From a checkpoint of a small transformer trained on Wikipedia.
Training: a variant of SOAP for these matrices, 127M tokens, 3867 steps.
Each number is 500 + 40 x the weight over the matrix's rms, rounded and kept within 0 to 999. Layers, rows and columns count from 0. Numbers have three digits each.

# layer 8 attention output (transposed), 64x96, rms 0.135, rows 44-63, columns 0-95
499473472432533555504531492526504576566453508477460531486509499520451482533513525534466478541545532488510488532488501516591466560427484529509528497496496445491480447510519455488510473531482484438484480518601513599544403486510575501482569538497541506506552444488476410543552522515456518530
484514460499520525478570474513505451487567475437489504523510535474522517484592458506499546484509482501509488540494493435501493525486479553505490569527466516519470520537450468507493496414523491487535514523457493531461494540449479500496564485510476512503468463469482563501482541576476499508
568491473513523502486535499527429444492456459528472561452496449517505487535528464371535460467484457518465544460501530479521464413481518532468494478526491491462515516529518501482489460432542508490473451510513518496489481528477525533485496473523587493484571473520476545476581428497478483520
454511515466489462534469504578468389469592486522422535545474526491502481491456526462484536419523499492470454498514501535419487582553556436492452408476466467563470484456491435515530509542535448480499547433479474607483524460507457517478461533529498455521536576507505478555482467511547457461
488525571529463500500532573525490528488503513462461541496483516485546535512526524511519487467476494465520591470474557526558528502465433617526438523492483475476471488477514507458515448535486400458555536439540479461511556454434472489509415500492472533528466524503513436487482498526451435512
525420498506503488484528574545514415506493468464498552469479494447517470507549464578500502483483507485449471600497455464564508479521534473508517497471536453401541481477516512531492519541518486454490519499534504381527455526441543533468543486490443492526496488534555477519524532475472469441
497483448535485509523529380492438792440531478567518583531468439500474464456487497538505591497507490493519509526509521497481511457543498505474551496486482521530482557526513530471427485455484471464463499453559477420488477551474595527500504475573474530544562496496481462482518524445461527529
483494432476533444545568497443472446480462516518514447518531454526510526494456525501489476452506555510453473548532495438631466533395503485563482566520529503485495533502519511480520565495489487505458527525459431534502505545520596524493477471475543501506471535509480514502527439463466421451
568519485571547473518464494429563615510528489518493482472512522530499533494467533464470544446473464520520482500521532603459530439517444442479525498503522504519468523489462493530485519476528515515475501465493481495539447480471476552480485522415442495475467512524523452523512476474558514564
511516533504470506534519489512518378441500480500534457548498487484441558518418462490490482515481516458539491438514571536464543515499456447514557451518472522546450437513486462538461524501504580460521537452533531444515447513545519531507592522463530505503484512498463477513544520525434532483
531511478485490465572499476499546584510447534503381556474540500495498433487488499496514500486539526469455550550457462503478497509534493498560496458556451564547487491550430493532504465565439460506473510441568491374524418514506497583501578503491458533510532452499458519458538456558433485494
486590492501505429448460516539500586432535531508526497488508455464505520449512484553520444457442500521551515488533529501539479457503472404538503501502512528498504458496497533555448429447497525491489553487495538454523522502501539446517555505472453501519515481445538536450497468473511532494
483502585509507466501479469536523525480537535552524561505478489462504492433450520485530503474480482520542518543471513529463516481477451509504490535489518523496432496502530484493520480505457501493564538445463505539472545459487446477539551484464531455476499384530487474515468472584543457483
515512468583501513499472500535493364502496505504574550469498538507483590547432529495464509524510438475471486418459521523470576502510502499453470486477458516506457499574529437454508462464503422565466521522483497594486522467481501522499484493519402496496499513505500502506489433533497501450
558518500567484477529442487438442568510465408486570504548524507533466434436516481490522470569457550493537486472534438510469527486474480472415478458513469524419451450526533480486539560456508525565471520529535512598438558408506531443525485484405540517470509567483539523544547529521563500532
531507515477504444497508514481514321472516482481472463517488498523531498501540514519532515530470472470484523550478481457471413461429537579475542492489497481525521467545503535496483501511514511519485487532450469374529504472485472457491487548524506464473526476463541511518474495516521562494
466467461513466447479415519459466504577533487552543519441568538547443575503528518519490486495474482483512525468510539489501500563475471456476504454479536524581471551464474467550434491513459606528462476509470522481497483505471485473550519550503544550538553506497468503524552524521564533451
460447450537500438592569436554503550487490533524526527557460432542534436509543467414560473571531453525522514563530500483529492480496553515517536511524431500472480511462561390566505479426442556462529467489570544463498410578516550550481488527515456488517485436550512418502584512453528575548
475462534434565492473499518509431358524524515565500497420546453453462426472493511525566459548493463488496490532521517516526458475510553538485494516532507515499473487475466506523516510551512497524549549521565473540464523487554482489494473491502481487591485492559527466531562442529497444535
376469522493522507506493524519540617414535565522471539510523550459495523558431535543469492421510533454539487550479530484519501518501479469459583446476489542499495512445557586528500452524468459597488486438530436378584486468506519561554518501545517459565446491530441501512491512540518412544
# layer 8 attention value, 64x96, rms 0.0986, rows 45-63, columns 0-95
483476551497521546501549471521569488486526477478490515536451500512538499504497545493519506555478493513508534524458467498529566616490437539463553456563495487484452556527480475502513485507530460498555566509462469487502516553459441503547480441504540453493459489458445574512448562521519451542
542465481451528505472525527457465497543443452541478545451489456388473527517430468468570448456503492544466511436480535492485510459493477549545512536556462535484450487538513460507500464481507540452497414547478527494532491513491531548565466502479459487512493496516457477443577533521454413508
514573506507527433459444523605522484449529419563497480454564458554526482492511511462495520508560552501514512494524393510479512537541617522507449458564507473465481435374484449475508490523538541492521463551547543525499502537480502452488498533502512522489491571488518491586555508475500476455
543541537556445482554482504524486531495494498469448536540543577459455517499534513452503563542559422589516492502536518519540509469516505556460484531439504513438446431519460458481493471447599494496493536506571516508463503493500520428524480466481488572481451468485521499607499522558483562497
548457506574464465504548526488496548487493551498491515462428507441533509518580501515491515534460485415421481547468488501544498543543439490491475502537510494538542421472503495500553509542517506462543544463503467464564533495523484568444420464496502500492484497524521443476580587503489555476
551545501542515484506437441452440561470533509514528513512447510551468554482503567600595634548482490530520487506471551454499467445511490548464557487561457515475455537573542496526525441504444533452456463450504453485507392483490593543497456457593445455549522516473532489453468502451480580551
433482457504570457522531471512503492463489492539524548502510501534413541598503443538449494461517476443475503510519527484453465616521480520431532542476504443554479470526494450592526498458548479460517462516561415545513451483471498532565485540456547553507467446476457492460437480505538502437
543474485528574499485495458500468491506471529502509489475487518505465558485446487422524548538446536494541497517545544490544499453529505484538492451533534538463467514534510533501497535529511461595451461421541463501533505518493465533479506498480450453562469576558540486497501430476581554542
503545460501499539503475453509516432559495514518535475569539553523543542511476501489540475548454540488505439479523519540492541520508496476521515446545530475542455463515469488443520489543503539479521488425495575492572461508504518507522483497574548589511558507498475453508537424535485498482
567516570524570478495525496476503504491494563565467509486537489550504458478472554478437536544518580542474495485467486527505547527511411460472530525542465551627522536439464556488494491532468531483511489495583541513501464476522466535549455478531514474539437475459493456480440503488460548562
504541477536461514492513510538461559494500538492512523528499508556447511538511473535518443500491546536525575505438506458483483500529477444518439464508473550496460497520510574505464434492571512515491412419492502463517533504425458426548483487510493531552596589449489475481456486456473557480
532541455541530480549528457530477518520493495476491488515553552566496501487502484506467478504476519512525576515577511484502471500497516539511437419502523537503494523508575466464436503457537495503494534525528549522508461490511503497486478495478515460449577509441530505546476536514508493580
533540507489548545411526458567469432443456468499529540434585483459558502522474438410494521505542465454492481429483537553497512454494501469489539492514514527493521534495490497489540502506520459503534525531483517531555476529463505441482515512525525498424536512511545574568529548489502461507
594540430466501557501455476431538476524478430469560459482461414514537445489480405534453459370506500581441458470498464492525463453492508525513491521527490556454453506556578511544511485581503506517517536476503464533495514428471519472579542565455495479423490525497562502541476465477515485453
470508510448444466491511546470568509492480471529523459536524515388579502562551542514449457548515495510493531552520467539497479502474498512606526525534481497488452472486452530496510514544544490503510475513490494440516500497503449486485491492516531497521482461517511508491504570472491436582
504509510451536481483434467496468487502590479508530507451521446529476599543525501550509451536423494543500485468518498417535502557444481410495558470508541535539522492525453538500459536542478483553505467466478574539562562452509500473465525520477513478482527515502494522525451434532473440533
524504480521481577532525443465476449565490557536484502558430412548483457534476500545549518533465422554479511518499510444422456548516475521510542485539426461494460475453568513558562486456451496477456466435485537515533463534493596574483443497509484440536493496528571395430513511509469534638
518496450527522500514484560497480482557474497497521528432538503544501455562521485529488472488459416462481517487531489515470513465603525560542488478428504461504553493411428526520469452527573527464548572554553468507493493525527490480481505489472506538520561527491477464514497503527469450547
480507469595501453493518470569445512455530583536518462521559484580465573493474534549498516559465463468528453461528459527585493492430470539407480515595504527505536459475590516447411478497499483491441493490550499506498408415524488498526445478549483528601530485471432412507514481449509529534
# layer 8 MLP gate, 256x96, rms 0.173, rows 0-35, columns 0-95
541540531516483465495455488497465457525620539469375479539570448547476598549539469535529451560499429543525535478518563534470502538492562475547466500494467469502460452538448494526469434422482594509473467494466550477528495455493460498393451494457488502499439436493455473452493506560453495534
462480529423433550477533505546514491434470516527626498477504475461489514511520552526461494461524542505515562460541446479518510480477516510479500531523434577446496527574480505500573468448538530435456498491430476454483502405466517494521512541443511510500457522501533614509522534517489508482
517485508497555513541490512567526493505488443475503518576529481499547496516527463444531481494513551440523513433514532464531506488529481606533480502500554497455525506545554545534575510534477522537521496521440495490492555358426535495481498494461493518410524476540517557538512487544398529486
577497536498519466508458482473448472473554487490507520487533470520498493526482567416501518488545497489484552478569519487493510552511488454483482521502456518546528525536492487406518554471489477503513469516416454567461541497497604465467505451445501550565595597529575507514498485474508525503
525578522600492460512502494526496461527518396489488492426554457558549490468405478444520502506539544543518448514511436447498497532456597519486467535462498481438494444486425479551473475528519522570468494534536514431513532468482581504486532543441498513434470512528598477499551505479504477537
484516450573513478464478482528443541550542562556554465493470502504519541500541541478570408513508509513545486533546460503493490483550485425510544545502406515532497527402520495518513441513516543523548525574482553475507496513502512504562569519560463527507495442496502474503543514484474457483
481519551491451442458477501558483506471484517492508451509516478481561549538519514482396530474501500542415439499463495519567519450417509498549515517517457470538546510424472489590477478485483478491484524538507512539482531526497528454483490541438489522489485547462537553459458503438517470436
584473487465432537546455534507412523489515542559541503503421498547569621410435515445574483403503499484465518482504506520526443504464452462525483514499491435467488523464462534536425456501528534503443527535526557384488533556491490414512442515513496491466501429447473601526556454440481476482
550491496464507487506458516479455481509506484481526517476537508485433405559540482486438496489585611483539473528429521497527429431495466475487552502485483536557600554555475566506542560516498556430407520568461581523510500539534533518494502509479607482487459535477574484507560469444461477558
454464496561518562505488509504469488531523522471503437461533481464445483491476524438494515562492532585530490507485482456456489478542465504550455494565424610553482457562552438531560595499441574475429506521522458513519451504490471451536483449487559472563493552538459500457442525450526538471
569404458481434539486451472494487467490454415506517495497538439505510532464503487510417458462531511481476475558475514505553477450530482455479436518476497460395523572417550522546512546493503438584529501478529473511495575499506500493472517459454446444497546458535502535517485498514480450484
547512494594481453455525375558540409475526549506479491473519399531422482489521554450498533453490487555490543514512541486478490520548501471496478437447459379497549525559495600509483471512485539505453490474554465498493485492486528488555489481457493477517468488539516545398573525466476512486
449525550512521538514497527450475504521538486485457455455481514526542496469522469505524544504466489522447514408480520430509457456511490433473487515497481456532539508504509498512552455513502505506472528501466483515418570502538494513506499451498435479548517460510503538392639432415456527481
498563480562507452451546478520571501555513545541473430450579470489532469476523542426490563448507566547577503569456506435462525481517428569555540576549511529419553514519458503493437501580489489518435579579453421498561515572482561525495526519505422544419533470462514501513503514465452534520
579461483457505490513551526502418469490502424451482399549458496490470509461566536504519462517521584485507554562486548509560536500442480595479493521541497486422460493408557506522551591446493475507522485497583520489475515547521555524551500490504591552478410591493533560505483441434459447486
483495479550451440462456468558561510484516504479470454456488462494534482507525540510490514498477560522469490524485488446501468473546411508547489586479487542513433524412500466458510417527501520421529544471449520491520503582429531503514527441499511521429558481547495495491480519490515460519
449525504548445491547506481581483557537407527463466463493460565523522532532528494446409449481450531513474507513488508466441556492470464551407512504459468513474538518507528584488471478455506511547475568517519561514492558496509502467518532546496534491449528574527440479526410479508466507525
516483545529454506455557508529455474539470476522498472542516486472485548440519468542505533437528495491500416519443561532506575492524410545481463530516497547525541475451532512484546461419564454456540517520457514550463491508552508491554499450469536482482458537546462536502473446488494456512
523470427495541477535512503536466465498549601523513489541475477524503507512469515426499524521512436544408529504513629503499543523410506543537479517434441499508431467585461491554449506514488525556502475416444477435410559518530503549448503514549491474490507495522480492545530471466523436481
510468490455551535514549500478517457508428456454509514448520485487502528524453466437579539572501525572514459513544502467562478467495497548589477478462471535439506530491475556557571490471455507477510485523500520464535446450461514494525571503438504511493516473424533434507523481536483460542
508530477499523444502443505546505444499524541567464456520527496491494505438511469494510402505439454467524496426529488419526510501474473474509454526479496499456527471506496536479544441509528516446513546533494510458499489480526488548464438441536478448491508479479500560586488524483572461487
472490522454477557464462433539532516452452523450469481458528489472504489504487475486509551497515543527533481454498499477496502545540431476555471499547418495429524544395508509493521454477485455414470505560508543547529555543448449478505534490486449541514557521440509509521525476477451488530
567498484490492513476481574567429499411507536470451481499511529451560529477447509546489564458498481501448515551479505445523493451437526534545531544577478470407539558435523530523462444513455511389504531542554501476553431585492554447534543509472409496514493457494559466572526501422434554495
499509532552537530470494483501509510515518481534375481470500469536541489461503527547552416491557527476483503519410529472480474443496526474418505524507442472483526560526573560584478555413556496446466490575518461582504532443456534530479452510479536550559517528506470550486408510495486478544
457541460535491585513557484530495475508526534520543398537577369447560545449469590516450468498532512505521541453547453540512479547478535517540519544500525482501490453551540490518477496513515465485499492483490523467485469480503530519530449518466504467425448455512494503542600580466504482427
512447472479507526537531466506440510539447498460566505495553477504530448425521492513514563515475507528471512571464486513469507496509494481532506530497480535478457478547496505526440558486460495503485559500473468555514499572483544509479537566507478500509517466455557469505553533525516481445
507486491498499477467492393498482563526560500512475503489512421490534433531516531514538462535530560516556500434450477458527501491490477464531434606514457539536515475516552450526438418462464520509466435448419520495460533511515482458517448526435434430434442495475453477501548421470514439478
554538571439488525508477528497393544479480452426467472484564491552512497518492473473488454473526506543472524460484462440504489502487517510477502570507511505481567486505511497522509515513545594522479535460483487494480483437575536477532430555536544490462535497509469481544501537421464546529
558546521473438540493524509546475476461491521543486477490505482459528470484509582506507489545508513552553442521531482484460484464494493479582471566498475488495465558534491516505449544562570437513459515549453586492466530516466586599515435480497550500547498532583524465513496493526437461516
520541473498443550515474486499453456457552514466464458474502503479524494475462489491544462516548457550505519573466510525517487488556494523506426511504464469478498504478474456479480462456488497454471499480447496527439501536586444524474528622516519533506492453535536496528530485470522552555
525492460584493485484481491518574510503509534464528505476536543499477549509532475476508451473512498503508531524481559489471514421481426567525552470477487511511470568466587477524541456444497566506494476476456512450526513489482467474529574505551510552457491440485483507502534504483528502464
539497496464512500492436516540530431454491473582442487450560515498367604508478530516513515442464466493581582503514501542511503487520464556517534547496503408520497527477547509511459470560469554512577438523470513457508464486547481477408493534537441443523469459460517508490475532451561548500
556506539467588497536516495513476515467511475564451474516518484541592475532520517458441507491414498487521494503469502519549460411459538525492511579623437518485471493460557470464487471515459527463431515456501541478494468529552537442501530446529533478558483454486416560541430458504525571465
542434472493504480475542455514561457394453501476485477533470489537568476441506472553531503453574507489498511602483463468522488470514481481527518532537515509465469514483574509487531462524520437484503472454418487551496530493445440522503520526495460579542480495595503475471488471500433440573
472428471479516446559493502481488524511482490528505450445546490503565607482506548477514522445490500482494501569541503525499430507462502474533592472464426522578534574500461453533447543459467540531474555501582535560491501549533544486508436483476525471509525576495510441531554541536467535535
512502488505503579471484508484505521440481448567474447482458538536570502507486540446547522494482483491497435498474439423504447476546486486434498501522470477469466446495513405570496544497503595531452509516513544479498547510555474499506553514459442526539441569453508486503415562489512482530
# layer 8 MLP up, 256x96, rms 0.164, rows 0-34, columns 0-95
534455513525469453460527435424482495539488452569539529562522459450469428544518472523472481520488461466554527549438453470472475457560474505521443496534532516465507565537505582447534533445493535503529563498457492540497471550483516499465565434509531472368576466487502529503521544509454508524
542468478485513504489504434409486504547539472385586484493489442494494516537519549510487533520456530526481532485442487569564419494495449551483481536528506470485490533576464548505506483461528474511484524499574481479466514462423467532523484474526473438481541446501478517517509545516477480507
410524524433425569513494520472516461503492498459584466531535506546516521503499526622511494434503441548553430495485432547527542522587520483457538469510554485503512510555478552544468530487509512491446503501509540593513540490474466487504479452489472504488501497527474506473440519438480463543
492464475508525496521511473543484543505471465432453516533522527517507440510471514526561484481504526512544500594519481526475504495513507494496503494445510485451492508501517540463518552486481537524416493444486440454538486489509534530530595558454548470498451468479552441452514485446529524552
465492463445524501508504543469450432552481463578503483509546474536513436531549480547523505544445493486506508533492428460508533464491492568471446456508488467512555447545463521483518449421543422451490495490524559576459513559400515502436519579495536468507423536513393476508448442479554564437
457472505511527400537491397468526453536413525460448534468491464510484462563501517454454503543472461485441517508481576533491507503385488454554555537497551505487486500526490451475559511475555520532478492469444467500517539460488495495466509468490567515478518523518535472512523483519590539456
546461521493465525499471493500465497461576617456522500534494511479488510498472483505470474473492564533524496543438596524431461448492511503478496571499489484475546494486480468514514553523466537571498490464562485451511380580504521488468462587491517458395453495503549480532551463480483465555
437439473487490502501521557435539458434560476519466469492401463510597534420491519476473466399521484489511546494508540502525485462517501472506531503425445460506483502430519441423487519546482541545521434540559504496537506480514462449463423472514567437501478427465510569549474424516549545516
483482503492488630532480518526509442480483482457428447584510541477471491508511489499497568533449558564552574509478470489544512463580553545439522542542505519548496510493498498526461536506513406459514569479527489539449554532460588502455538482511472556513528457474561537499499534494512446534
509454471552453460482549455513516554522488516526516493473489466505524503540555453512521502456498525452469455552564498520500433525490569526488502492525533427480504555431533523451522516514499438521493478477439491508524498506558480467521490468503466498527524547493476532545507572416467558478
440502507485532494564480469584455522491527502516495476556462538474451505525438514458555440528554540632440480472584517482446573513564565545528591517469559502507514507535555460463413482548494522523434493474529540474498452460406469473546549525550418534454486415599479507481486550430516509450
526534525463535476444591501502476505459523471524488560457406499524509393511509563493486486521508453452507446591468524493484520483506427486528550462507561488496546560514495467505482492517508512546395497480475512471505491571534555496555486550480420492596467518485522570521484517441569444518
488600520476503568531506510563501559496539499532509532551538503456465517529533562560507464487506550513479472564472508567529521505452421554491487478529508509569402534497545528503523493601515524465489508540574501470550470526394575475492453500553456472504501534504496431563534517472465475469
440464489483505562490517495448448547545505528484523539469489565554480487398477468453578526530431485508441460519462459534562546452457523456571486506534431504510494501511572496559470521445502498517550526537532459499450445498538462551477586504487578554560526506488463515425506424481496556523
464510516611516551498504494472466503513432462521522496518504502496433516541474553470501533447447500498417478460521561531512538496510514438573479432579535460477488482501579498459464480440560571473492626410442463436507418588507542557584532548439465502596475542454502471525479506487554485423
504480508472485501569451605516455572516557500491517484457474526515472476441486554463511518458513556562528481474430459524590485464536522549457451454482525524450501563532469506502464551563572474517492452586424533505479521484509386456498441480473540529427500475478499496481551503558500529581
490524487530533513500457482547495545498460521534461524534469448565466532541508481549519470487489494529537572540533481517506568478498497505430458459434466533497471475484480533516481497482457486524512587536498470534565534533515525527515488541532605404481501505517491462542476535529458521530
485505551499495446500532416490472493550406427541494592512463487583448454521569503461566485521527499490523531498491446443554509534463540410451556514550525482458480518471428445472586486487463529531476516505558549518459558565506499450477481496546431568448516526443465487439511438521480477529
500496439551551495484561440498458586494547418521498479516502503486533485466499453434494475499426490520582457489525540524516453517491524576472556560495487460535540449542520410532499509536562555478454502462521510476506462389494517508487457569556519511473483551477477545425557451521457472521
539546509511508433442459436515536504520467501589492500493485522546481483519483539541523517478446517481553514467454392579523530440556490539501412446506479428412464488537574495524531521540485493547537513468534469496482486423499474486544488463496529512507583499498465491539491538495519466523
442472499482433519606531503521453516464450426556477506487513544536547494492493456506531467458518540460494520442519495524509452445557475494527554502511529584483493577491480498524461558495422466525539506436468540507567513479493465523476481517516481446535512555555480533504527393453510482475
495509477482542552508504443480505531510491535503555507430497510577455522432506522479466478484525514564572456387501490549512525515529478484427503411554458505465458495472492461559478564431494455528483481538495541597495592522489482476498496456482469511506502558470500514565507461486500548503
558506500576507469505467522502446507530544647467518434514507550533550504503527572492518548573446542499462460463466414533467425448453473475438473517439457445484512535512632527465596531450451529541492490591497557503521535433502544439489538499479590493550517449426513457496506515437515531445
520515391489450509567474580539489564480444450511575512483444532529507474558473416526480536524509486491549515442556451479507553503521447550483502515499509536509557472436454452477435497510465522526551575494442533453472507564559526544457509573430419460504563480515507491553568549521448511495
515550514474515461405487505490502510503524514508510469523500427545505519516525489564464479468504461492511539457490468500473549528513562541500524522471508532561528570504493544541437449478524505516467443506435484476646558477491593556553536485549477487457483497432530446516546472536434491460
462517528530504496533463506521473535517444432497537523464481517540549476466498507524531499465533519565510528482455505460499491499578433550557485460464509489488506444575493468449493501487468520475419576481477447438497503467539474491455517528459429511472546497521477510494463501534452517462
567472531409485407433422479504463567574501472481468495515569530481450570468543505467534514507512520500536457473595538533486426555464442384511530465506434459454528468561495497520527548509496471433519516497548464534502521541515448474534448502420477552512506531513456556487502419483566504466
519441440501480450524492535510544365550503494500531501501410500501480444466478510534505480548539511476566528522445509447490501491600456494411464523451462477489548531484503514473523473493499546518514542521512510440473471571529467522525560484514468473508535508513579533521492461476529432441
500452475504493542430547530513491550491546484516505479558589517526419554492406511464549463519574541364476502437524434544525534526506471547536555511502532419544486500502501543450482480502483501418536470442473464512540510535520466410468508523460516535517578487536552438498461498525494446476
469557438446469488530506448526550383447548539457513544539485505406525500486455464513502496536508436543530472495532564525472483502543444467497459521523510512531509458484436483499543519510510460504548464432475458543550476566507439558526469539552515512467461473512496480497538488458508481495
551574452504484512433539490467459518504398542435543534497503532493506537413493484544504558488484493534541503482517524532466514381529503559437480535547490514469525520543571480553492471469452509460453478535465537486472524497483520467570448465524523518442507486469534541456477521476509530560
466523501485452533483485491598531516464464472569522534497475479515481565474560456517493522463473446517438500446486527464552478518406507524549519541545514492440626472480599479422473501472520489534527476465549473521446539477504529524510538521544503505468478463548505407505502438490574497484
486451452479556522609502527468575491558519417486526519471455484604545527550595497422526490490539496441476519544475463508557462491458526480535545493545454441536497502510535532508494485517521459516461513642505562487584428520504490461544372434464449481526441474462486503515545491497546532539
530484502536513524555532506458525538512488518580483517585509504475483598512602538517485465486572535449475422495507541549506548439399426456472483571456482486496470483552461562504433538466516486531475454501574478526454508516534488559520503527522482531533517503406502516406503540511471513489
524438545406499510514459521460506492554457506430494513515561424541428503552567553525492536439469470505538526535532496472525416493461557448436520446443449444541476528493489484558488498503445588627540526479580552532534479532486515552502441456468562483606530524533502533490541533537439577417
# layer 8 MLP down (transposed), 256x96, rms 0.156, rows 0-34, columns 0-95
523545524435465554504458397504421391525491506522425488492524514482516513580462474549501495454507445523427488549452468510448501501522509500474497546501528530543561473497522532521455439493486509511473556494516489627530398482481547568512522498561555478462505427473516510499506546433457440504
555449456447526523478462474477449446491499508530554526508487472487442494511508598476525538589398517500507485522532495548555488515477553446543504491516417476442497543550522506516522456487466479496475528527499482399472504540470461474509494490451506488521468491552473482448464472510446535499
474508523583456469524508476444494494514503511540460573498445519556508454450506521540501540516500456502491528454552474425508551476512515520413522465526519474535531461579556550499467491504522441496543494449534468359472512493493508507510500505579559461541545453511546478415500526491455564506
551501509431473466488496548532448582537544468467474538520485474510484557502486544459490460515519598472469498457465502465449515483444565502540505471484506502494498546498476516481488568458542497512473491473484542412542551538472552492473479509513546545510540487499455488525449485462529480490
486525533551503492461456524555548458464491468478485551557491530515526538527530504500519532545531450552445511515470404484444465530456527503532503543496464566524520498530447429459460407415445432469521465463552487432546430504497529522496469494467543583547474469502489502465492511515458601527
546516548492497468511530519528448461480542544485488556493469517507500486520496504495533541483502558515525485490483470464435478442499514530557552485544514512476540500500548581515559480513397398468479532486565508483536447490521453568552499500529479483440498422495502561429442550465488491465
569467538493491581534426543471500404520560480564488505457584537481519494509458582442507491471524488444469501488456465473465496529530438502477527525488517565453551465472512512461522572466508547501458483469574448497550424519513504510495465500506492455501504461444430477458454480493422527542
492464570479522454466546500477529647513455519520495458476533493547509550431470551510500476430472481529500495516449550550500420554489539500494445525482478513509506492508457560496463548549478435470499521407459400455426550502535515512466453459546459485484539487515458556546513552537525474530
458500508500460511465534586553535529500465463474613417537415505548503535465511533446503408358491559492491493469502519432489497549534483489519452495537484490524528526514510501472528554504483505525518492440524450496578490507471467508529526470547538502470447596457463571495453497484467543470
598488441523487523522440465491531571476553488492441510494444516590481500507489548490505546447502479540483499535519472476416522473525564484507491463478515521501495494493482493515554517527501497517532477520507572494505445488512512504425509548509518438459486523517517524484491475501541507491
537488601505490510494457506508576329549482554532462540553489486520516410552481449555469509490461441491497441521474438477571498451586510462509574518502575455532557483495455532514496470508521507465451506446502549486482533484519450449550532498472522463486498528470506521522471549462615461497
524439554488492507450507571466459467422496487494465463447494534537396479484426494456513475484516546532555491478505575446471505500503503493514565465510525525486522510457539516432491417432450551529572514477459506567489474462440515480465460450517523482525449540495470482557413460464528497514
539500453490476395492484458469544556480513525531536522467491545455516521519498564472479505494496472462522491561516485466550506496553534487517521479511514599468506517449526529526516546453487467493548520447468692571570473475450486469518493453539460509480474535471466506545467537462505510550
511553506473485476454576471521534528450526552524442491553458420496490503461453523524523594525517512532508542517539516486532438478492567439507553518466544501571447580544530431531492491434426488517415437419462584475526472520528486541562451476471508499504526485581509544526468498512498518466
487478472463531446549489492538562234523545464563417443570477484482492518532551488397454572516440480478485487442514500524553528452475509478530468525528474528506468520516425486594542507504533526492470548489548512580521498441486423474493468459532450530458485492488480457514515576456474568501
450500517452528500469417545487583547502527497626457480527454532427515498465480452515481474538532455459435527526448516514465544553622469401513512496498487462556529501552485479486514538473527511463423530478470566436466579498519465441516505516470436538496541529481529506494493545526528513456
523546491482554500490549453501516485458489522482554434410465506518490483454492459517493474441494552489544487561522545541493481509506548443519527493518505478515552457520481516533483580436457584465536497479508484544526484502565590407476521553500480536488468470525548450497505474544501541480
457571465477482499531427528508542614497402515537419518473488455499502477477528444488464497481551458446509564427521502516489536589566503423537502385448462504479495490504500417436451550510584496473541512506465511367527507543515473491536516471475469522541469531493424551507502495502507480474
547478550424561524480478505499460469503456469515605518431540522514506494501536535541514491444546470530521510466449480535531521496501427456486520497534485519494482461439536539442501487516485508466528481547514478628570428444501470509548526447441484530526516561439482565472465464482534476492
476480472516470479523569435556511565468456536440441530516474508511538518566413580534534515514473512510504477478519422527553416574516436486509487498481484519508494463461499466488584494486496469459468583482499465428514522488502448530479496449504470466497528525585489513473492493517483522489
496460550508473528556487504510485442518554487517559470511649458439542455463490490483518467526588546508473501422573494489564472472476539427470530561493521499518506488472511514461509522509550483487481479463450478483518550481490584517476474494536495517536533628518524508487499465496568470463
496478537496547507531458520481471427483503484607460547520541527505520494520466534472496504554476510452512443436476449560447585546477514437509510459456526484459478502566527521500531456557483540504514524485461537461476491495485448472468507507450444544567502551526547464371592485504535571512
537498511446523495443482512502527397544435412577595391500510541568523511473572544495484530512482456520485533480511478526491523532558557516472521559462484484431491497516525401539494503468535570480466506513370550649534507571533519446495453429444494561505509554540528499520560447460479524485
412531488437513470477530469486423363519507523508588517550503527486489467520515511486471511464488477483429449475497512548521631504525446513570485540517494472492499461502522443527531417470514553535543502504459499522539509509587422524547482483552504494415517432498491529492461555527529509486
516429530498564507533501525468539470495563480424516392530451499475512548506526500472520513537514520392496536460545546467459471461433485528472525456520467538424442492501444499430594456471513502413551486520530456495415505503520473502486492479482540554535492518493512526452493531449493562487
458525510475540523511565521505513315485508546497497519539507493529504519486538503475553548544541484440464488485518433541489510506509522506487506520473509540509473516472535482500470547523502505450513528477470495263495505533450523472547509491544535477567484453491462513532518523485502490541
512588472467475507514487572540484566509497522585559460462553511481488564479479449500474530499466524489491521494573421502567531515477535427527523563506555561499482503474475492492519486484475574511495514478489542641573523501471592525571493491494458482470491513479492415512462501482456458522
487510588474489515502450528502488301544495507509468431481497438473505562550524507500509507476559559531441515449496474452511472503515501491518516503549459489463562497581546547494484516524552469491433528474510532491457480531484530537506474542499516518500520543523525450399477524492557477523
534547496529565418549501526447503479498476540463605463510482553500472553561489453567462472418500523541524417555492509523455489457478473474505512443430542538491505501430535482547460559453542524474540464515499497596516463444544507500463449461468474550427496483466514450531418442442460499508
477538484485595503502526477427506607503500485453447547533496534477461486477493497530531509526469536516502463524506485444474508577433499480485480504462535515590526591488514569508443510593480526481510539469427515521542570503400502518482499520463464519475503477486504484503512503535520490474
548496494515461502467485482496533455453474506485538474488435494495513488516507572425499525541509494497558466536524525593498491465501476590478458433513469460513510506506475466436487531469441579501558622508432491606498514538461525472527499464446475521489497507421512500467543446468523513583
511561590531514534405462505474469547497494445476434571462492474455482452472549503469546540516521478431494499420581453516471483517496455473506439516476543473561463573464569556545434532489441507511499461525434454443509476522542471554437482482565511508512546565432538502521524482499493455512
530539505414543498455579419607495659548478493583391438438464470489504474521549462513510444503510521544469468491477500469518507514473528531528510482456509454527469514513478497469485544444499522458539468469502536544573570490539410535450503460496516506453504584515500458451504559521498471567
453488520435509528527511573529521284516490526445588462516546491467479482479403489557528527517437493559514479519516479483495510491471525526532519562486526509531564515478533527493568571548494565462522522526491459590527501475527501476502488460437427456495517481471427559502495522477513471496
493469449547570488500528495476463586475508533513618472454467509471508507484480438535507472517510481491493522506469534484529509465517477527474449540503483527529545494470505519528501546495509485481489476486514539733494505454463503487446518549523510513504455469508446452489465504495513454504